Weights of a small GPT-style language model, trained from scratch on English Wikipedia.
Size: 13 layers, MLP 192 SwiGLU.
Architecture: local attention windows, an embedding shortcut, learned residual scales.
Each number is 500 + 50 x the weight over its row's rms, rounded and kept within 0 to 999. Layers, rows and columns count from 0. Numbers have three digits each. The size before them is the row's rms in percent of the matrix's.

# layer 7 MLP down (transposed), 192x64, rms 0.143, rows 70-103, columns 0-63
105:506426522473510519551511569460475454493495595505571486496540529414484489523472467426460500544555647513542511539515478404518456415524562518549468509536551495482495564422603438407487462480493401
106:461474447553573644480453534465463481468440528493514452516493559503571483480478422592502476497561532546485538507461411469503549475488520467572496448395541505499406582437472597433543522531467558
098:506440494486608540507485559534509514425472522567459526416541490490455475340464512559448509437474532550506463525496501565497575428450499489410504464464511488552527462550409495548564448558582574
101:447473442497492515519468503455431514677475439444504497592484489478425470577510410548511459469539439559437443529490531465516473465541519488510535549583442462573560521453581572506471559483524555
094:500491433564471545562546598437502481480426493536463454542548535450506459468535427576457417413453531551497493471552431541390544487538515430467499546545577494525462503505554455621504470536419493
094:483504481515524456605501467410365591504462526596542493526573446447448470590424514450499540432460556506563524448541495408443483458586536474543543479491526523504480515507542500543538579457453474
095:608549555562415432501470469513527474503490564480467491522502517455457587447545482440386499528458514533476475408523462554511466482500571455405558499478636504450472486499479562421509491546594514
088:588493520420501459516460555613514488450489511565543488500471456518500429535568521516466432499538589599509495430530447470420529451555432436493546497470520505480479416502537341572488476466522525
097:461542444570526574485552579472417454553483449490450430596556485498447462513449474540530560547554414455548503505460459537521419566545548501531474551442597507490543569485480493585490413437448474
094:419549419507506509515535548458618459538467558578510500461494530532512476507556516506397559459471464429552510531517540520517603435413560542436468526512461532458456539553530527438559385512443435
097:461585491498590536468494577513380411467444489517489478601462523542473515534571486453444459473540515499611536535485454532426552541463483452537471482522542487465503474497509573449479448565352489
114:555513559453418404480490490508423496527500454447484603573523527506494470542539466487413604540538478491517594452478542560491444543542399578481480507483517512551390506484504557472428573571501464
099:591501545396475436521508541503518530576505470524414553530455472432414523505508522530419482550439496486422437434465557548495473546559376526460470480490571526484572556571458553544474500494480592
096:517562469586508485422551530486480456510502575500516568415483476597561438515559531507432485502555506449449474504626443474423444399507470564486444535532551420442571482559428491557502512530490478
094:388527491429494514400541515458503548460483581479469535501555484644545522507426489534530522603541520454554490502499514524542581564383470443496531465458549466410488455522503462439484433483525540
095:528405535475431482554493478557452486456559582558492543557493466533474460534522587475501565562604359534460525522504549473457567554402429474528537496439509489507481440532474484413531499564504436
098:458565477473552486475453497511465481474386566513526465476541515502465653562471514417608585533418517467457507469525547467505498459513478524481589536530536502426473427518611414504500563505488471
110:506493567480565488516457484475486484461532539490529593548493471514528483603608519472445506472447406538472520556541521583473507462605411514366487408493451581505573501483559483469488490415525486
097:543441497497390429534447438505409558580513466543503492482433528523430518615526525423479504506449486527457511458511544547435487672581507492545521515465419529552487511530474516470487489536568522
105:585435604413472438498520447520537555508524401497417533470478537476504504622409478484517540539533493507456469514489572408488527495527476474438560590497395455545539492515511525497502479486427591
103:519494532590425436552556493550448475557582511521527527506486557457398576490442498451520403447468499515485535457432501500429447593575487464477433493434600523590470486498475532545452524490592500
111:482489500484474453536482508496550548366510478572583515517466517481548560397411509553475537602446445516584462528588563576506452491465495500480467470495489429440400472520571528512599470518467489
098:481638523533529485422471470428499481530523399444582394565509480536471479549593441592510531453528479507469555498461534486487540603522513549520502483484566471448484460544486550498436426492414544
103:505435578496538485582465439484463558456554493522498546558406475488520490504428648467485464477456496528593566507474553514469551487442546494433482486480446583431531492544442487500448532508613411
100:532413518585628583525495592391502505470465426486500497417449497500479499514473453547558436487540505494476462512542559449474440478512525526460511539512360469560460589486533464461516501466557571
095:490464574557446448530475418500483468591581489417455540466437530519452553514507512547494535447547471520524593540529475582505497487524565477416551391512472607514528542460498461472425511393537562
104:491542490590403517542566535452444494580527525458453499423515454486481503485495464450501489518418552588484544456462491503510426531388559419537493471421557467493614614520542455507490565545512521
093:480427537459464456540597542553546520420537535439508483540569521446510499553605503369466488551485431482580478482484566514456478390457475578441568484491484570415467527536495464494566544497507493
097:506500578473580558557477511436427534470552391477551590464513502506453536499402483444514541580460571547415538503401428511483427523559480574511526567456467468453493493518529565536503451512533424
101:467549444615433490422547510535560440463406479506497515559512534451539483554448496526515575448458413490508485575492558475535502479357436504556468500576490479536457507475590449538482451560530569
103:622439541445385476492545443527459536538423543491518610518518408510482492561447499494520516496517501505504522521493563454559475585494552528539534546562469450603405503532515486386503443475464459
116:451524441527479528457470447475565456513543540473536520542379570449542471450522461470470524551514506525553578537551563568529455449444554467529509410450538571441602473569386515445471498520541424
102:473557492500483451459509499508422482531550587493457445566559514510472551588476532423508562537564470415416622465473465487460542553415522483554479600472523441557530419555525537530445454463475442
102:534484494479524509474512436421557498480500510487474599469634587457521399472588530461480522603479437521486462504478450507475442417464532518505511516576532442402580453488523485559418579489511477
# layer 7 MLP gate, 192x64, rms 0.164, rows 71-103, columns 0-63
110:491489538532501558536431390489632469441468490476397492508483457529506512548519534491547479450407488468515530458525532556581450480419529413524513452424484593572500604476445550566467483515459493
096:513527387490490495484410533474459565497529553438498496552465510482514459501530569447492502551464467449472586472517529522571506474505476451653480464484444545568505593453503578438388507496418426
108:517501540541463453494506520507455405556475524482449439412564522507537627428510517506504457497525599538492511527457530515489560541399460545443541470476488519526372494515437574520507423558453609
094:504464589502486478591520441511428494485525611568478538456426505523462591488535509434452565527483565486522458414563536550573491505462497474428469503570526434553485416506495481529463432505539632
098:496536466559498490535478520441470534497546510529547535549374530643498499439510574428519460513520414544493571547493522522455472527538495510575447419574458538455440413400452506421516534530539537
107:519453574513566560431511537548465491396507511523452464449517503597552419525485547514525573444513449433613532463460579442527510585473434449451566447415504510530476488467474526543528402514480456
089:487612484433544537534540564414435428543463504458501408429556564568489613465440499477569411461562541476527509431582517458535517468465430498509450465573433508505502507503489444467525512535439505
096:528473590462446516537540476473543462418470500450507601465473513521455506459552496528518500419506433568460506520488513491581495573502495364449612504513519514542501427579578562442404495427489541
091:463379441471535564544545445533562526418503548449498617562498458460500498429469448565514461503469468489531472486419463443517574503527567474516465483488555438496576500444404526550471524570468400
101:499390563462546523454525521499584529455482505389528511468510493479518531459516563452414531491528541510500443505590589477523497443535422456516509427451568343451516468556490528546500444428478459
115:484574562447455523504531491551518520502579468437471512442491334609459550460474452498507518420510452529458482493506489472565507504457398521502599501497532505504483572514457613490567470479450586
105:517478508536421633491499446568567474416541451452384544516447451415566451514536535470509504502522437463521540599551599491516585491491493519444496463497480487464482472497502550585583535455479443
103:528526510557530556465501467505560505431561452482531400521526533494499490407537512393447482475408460505577563501474480572648477491528507489470436506479567483565638480500494431490579484495513485
095:386427454583530465429486481529522438459525528464517507464558497529484523545435480522623583534396481522528453495492621478453476536517507492520573484414479390484559436523439466477488543508541479
092:586484484443549606500442492455492416551558464437530631454525529503594571428469451531482544454437535591490511414534518452420466509539503514534467566488487485449481489436448554459449487508556477
095:532503578490493597487472472563506431495500600436517510549503582529572539499534470541528559530462563461466419447482533429505456377510570503539516512467500434550559533568497450568594423545471445
107:368496470525496531524533352508479536542434442388527424466496462566516544449426472497506545542449490482506577468607570452558553483557479561457461513495522471495501531538465514432490534494581485
098:462604460480481585485571509454462459525523436465527512480532494467478573446468508405449499464499453564539425454508460506472595503514509527668485541476510460450557513400520501525543464422549576
110:455449515573452524504549541512541538498474552517498426434582415607433490457426503471583484557458562491601535498567434435469472511484492394573557454520468541549549515484478458419525557517487458
106:570522565526378529536455570418494428474589474529554480478516523559562484400478494468581414414484505557453565508441498481508496597477503477538515494480503495501507598522396508499469521533572558
111:523578541549465451624506436497484477526452418512506459454591459543519447503568458458526606489517552497486512480612535584519458489448528539446522419487502495449419445467373529534537496496536478
101:466450540493531473518503606521474357438432493523498516436538451533474526502457440550509503521454494559531493461458446493447521573450577571525489419549606525433514473535524528453472460615409538
103:484476504560400433512491434565429489502389474510563539474532543533455492468439561498512508536434561509455578490526482586529567519566547554591518488513530534502457497414376568477466452508570552
109:506536516549404491542540482492431451408543530497479550484490449498528476569489444494475470435430547611526499393444487565498491517545435537528486510397512521456511466544560631578502443574446479
091:558524480434474472572427493523597568483476510515544524479492465418549497459472481513485542526525515570537489509511559427466520477573456529451672418585440446510514452574486545459476437450498582
109:540534428489485530508464505431523482484479533468525534454495504486504476553461479407506480510449477566561616511470505591408562495524501479489610421512544430478545489497521396480602543456641527
100:575482507449494526440443421570542467521469516481509462509514520596467493499453516368496505566430477601551499464483440527391528492525560584547549458559476462469393476546429466532572508523528459
098:427558398576557394449570532498521544473485517490398520490512455515444566439521554492541518533519457506585483528577530516552562501474464471476550448394447451579534525562490471397477510481468448
108:564590452650414485456464435525546493350579486536489518546495469439461471527444509508536520511441482549516487505477502519480474494448485477548499500502550481409426407543554527504584533480527570
100:509561483488490572517581507473480441482508536488402566456469501420504493523520559404520574475519508515493440559583554462458467549535555492571468423503527501540591532369417446416479496458502571
107:455427515535504515539481509411556536487436520390430548417505495498555519515479588526593493518485506461416465435444497481495495538514480369559555591592542537528447478498423473482523530536426536
102:494457445589520471442456400574547486559577488491468572499561512485421485513396498437536520499446550516558457518454473525511493588548482471505481490406505520546469441449508433637482454539423541
109:505552525460476549491492482522493497555557542541550437515562498558503501463424537519556549489477523436515486513450524605603473449384503427491600510481571527504396472487539525366468406536480480
# layer 7 MLP up, 192x64, rms 0.157, rows 71-103, columns 0-63
110:528472516495515422505586478576459532519525608545519404473504491514327531512522547494531433555568483486509499484501513534452448465453414496447595456579485476470481474556496505584459418442479486
097:533485516523526483574561367623471475549469459510459597523419466549545534558487532511473480390518444540467534390498484510531480495592521537456561489515516447534516449500544475540491481484626508
100:503483474540380472483450563505461581562555500382509476434497445450470539424456478521456475548488496515473437507506448618496487551571439507496556471493529495461466470485580576475476492401488621
096:410444524486426485513458451518420540519515516463579576419500514502517559490441531501506407556496501468546597539528505507615512479576539594486465509565458521535534486497383512389475460462510556
097:481588431531501440526407510393396471561523478546484442513502555531588542519525546419503469469396489563615498513446574469464495542537441561526528421488513486532474558471504486448432518539462485
095:499459474462441580502456467533502493619585559473454514511455471448508556464523453516491429561531500654371529476513481533437454539519504461603480458540528426418478539501576504533532530494487498
092:381527477478587574573556513464469488418454511487418416538535486517529482587485495491433488528540543367452521497457522494510618537517428531509501500504400515502545426508573473522518555552495520
098:509559574552482487475508500451546399372469482567563624455411573497505501465567500557551467477454483509505541518478470524540419547540566442431574511480546509521504564580571514480457551503519455
098:527528423519540565461586545620457469467559515557494504524547482543482485449465547507455493489495522497532486548467432534522588487470496409520383524503466536426598554459475510505494379584533411
100:522439565470516489611468501490446540456548419453519468531529500537481406495543515448479575484480604467448477430497605476513596468563544474627508547406519453549556494445448511499505474452473481
114:405526550519478514510630427468500528493568481518552402477516510464567538526539530408526523387579485503492504483549419433552476497388578501529414532539510464458548522535448530512514563511517548
097:483442593545425471389444564530511506442567470459519506484449499436453481566510561451537528471506391495420524536528540467454560543523528502536520555456534588451423492521404463482586542522432450
099:477536636554469562434486521430542548548598485406486478565577470438563499494486457456515490471441534482492548543443476477523500485460456470496523546530572401471550477460572487435538532393541568
092:515518534441495572635524511503560555536449473490549484473443431483572445448516480454535436440550478457471537508446523599490523481523539508588398564472482604560534452534518433506497422449492577
095:508502544532442513506493431489473537449504561533572433479461444453523462604557408543483409544471524505524483497447561417570537480480495560489464507454554501427537501584484486660544476545420466
093:558445567531497538462529527577492487554510478435486569444459445529401526414483489482468583444544574495415383466486451511558417452475518385507523599520503517486504529521532528575534545527560485
108:493544528524472543469464450575475608523461446425504493391457503504475522567493528450449430389574483556440507486587444549493546474461488490514564422433493552507385432565526510545547533470533496
096:490471539505467440470441448473456544455530385480533400515511456565476481491456464563547471420543584497476547576509474572515432566626505512516465553519473527460450508488451634532468545513524430
104:337492499619456537489479530524507476478536486508533498521500432639594476450511458491469564589426586458489502451416400449518462496514513482530557507494540419557534508519521525511530492518494495
104:492553369547519528467531548538504560512463471473498458560407523517482527528571507518479622535547436439489396485500490524469507462576564465553512522560429465509523492357581511433487559513509478
111:434464551462472527481493465479538517432520507508478433604496493441559531511475524495425522448470523502445544555486455421514472496538639430521558502598536594459572511521430526492470505376415537
099:481571522572517528529441422518499611558431562532485533413506438569499486461517519426519558566492564539526395455466427501563557483508490475563576569519482416485571595484517537467461503451482477
104:448460545471442564419427515473469489453450429523583463445490490540615520484556486534489507471565434512521445513527451510494384502483590524582537484576551485529560439462430532466568501471396476
102:460545521502437463521535515539523518449537587435397478581546498570523417580463538500530499512445504500533480486457535558590461529463456484499420428403540450445527484496549472574420500563401571
090:484474527533481581456558510457508470437407462442468468516578441506524521430387421464495506570552453491480415578476487482568594491589485560471441556506504484459552535504596496515561503582462543
105:453469504475553585527427447473489499381524464569576527512472522553484445471470452537559447493486450579420452565504569501472508470521489510520544453526466439394552601482570549587429497503478575
091:444438428488542425465546556475473469572559422471584520538601466465538484430519581447498477568433469513481626532528443501523527515517468567487441474477492467432512475502396456558495524588549492
098:553485482402478470547530482436477572581382568570509485506572439537505501487510427565525545515555482458508566550533608432551441514429571513453542446551494532594486489459435511488488472506571467
103:521510483471424476503498512486524582567478538545406440444515538509467462498554486505461523571531509530538440454614443467422560512406439567439405523521465540524489550486365455586506556524481532
107:577476500451519470576472489531445521499429494407412568573501474436401384602482487542515526554432512506561542470409534530558533546526502407529473489530537545555494482474437525518450438498547457
116:601515450534458499480506415606471425568541458510543440510477476526404541523465550454434546518513441486544460529461507579510459483499462588483482401452481499459489546555539571580420501427492415
103:450511387420540500573428505457561547446403526538538529465423577522588506477478433437523554548527476532501538433484502539570458512520528582466449410502474473471445553458507499482499583426527569
103:453502512559429528469605484573510458484464556452502492556487407445452506550486530496575583427508534533471417526461419583598438477491541511501482530533577592521527432517510512457609478519481439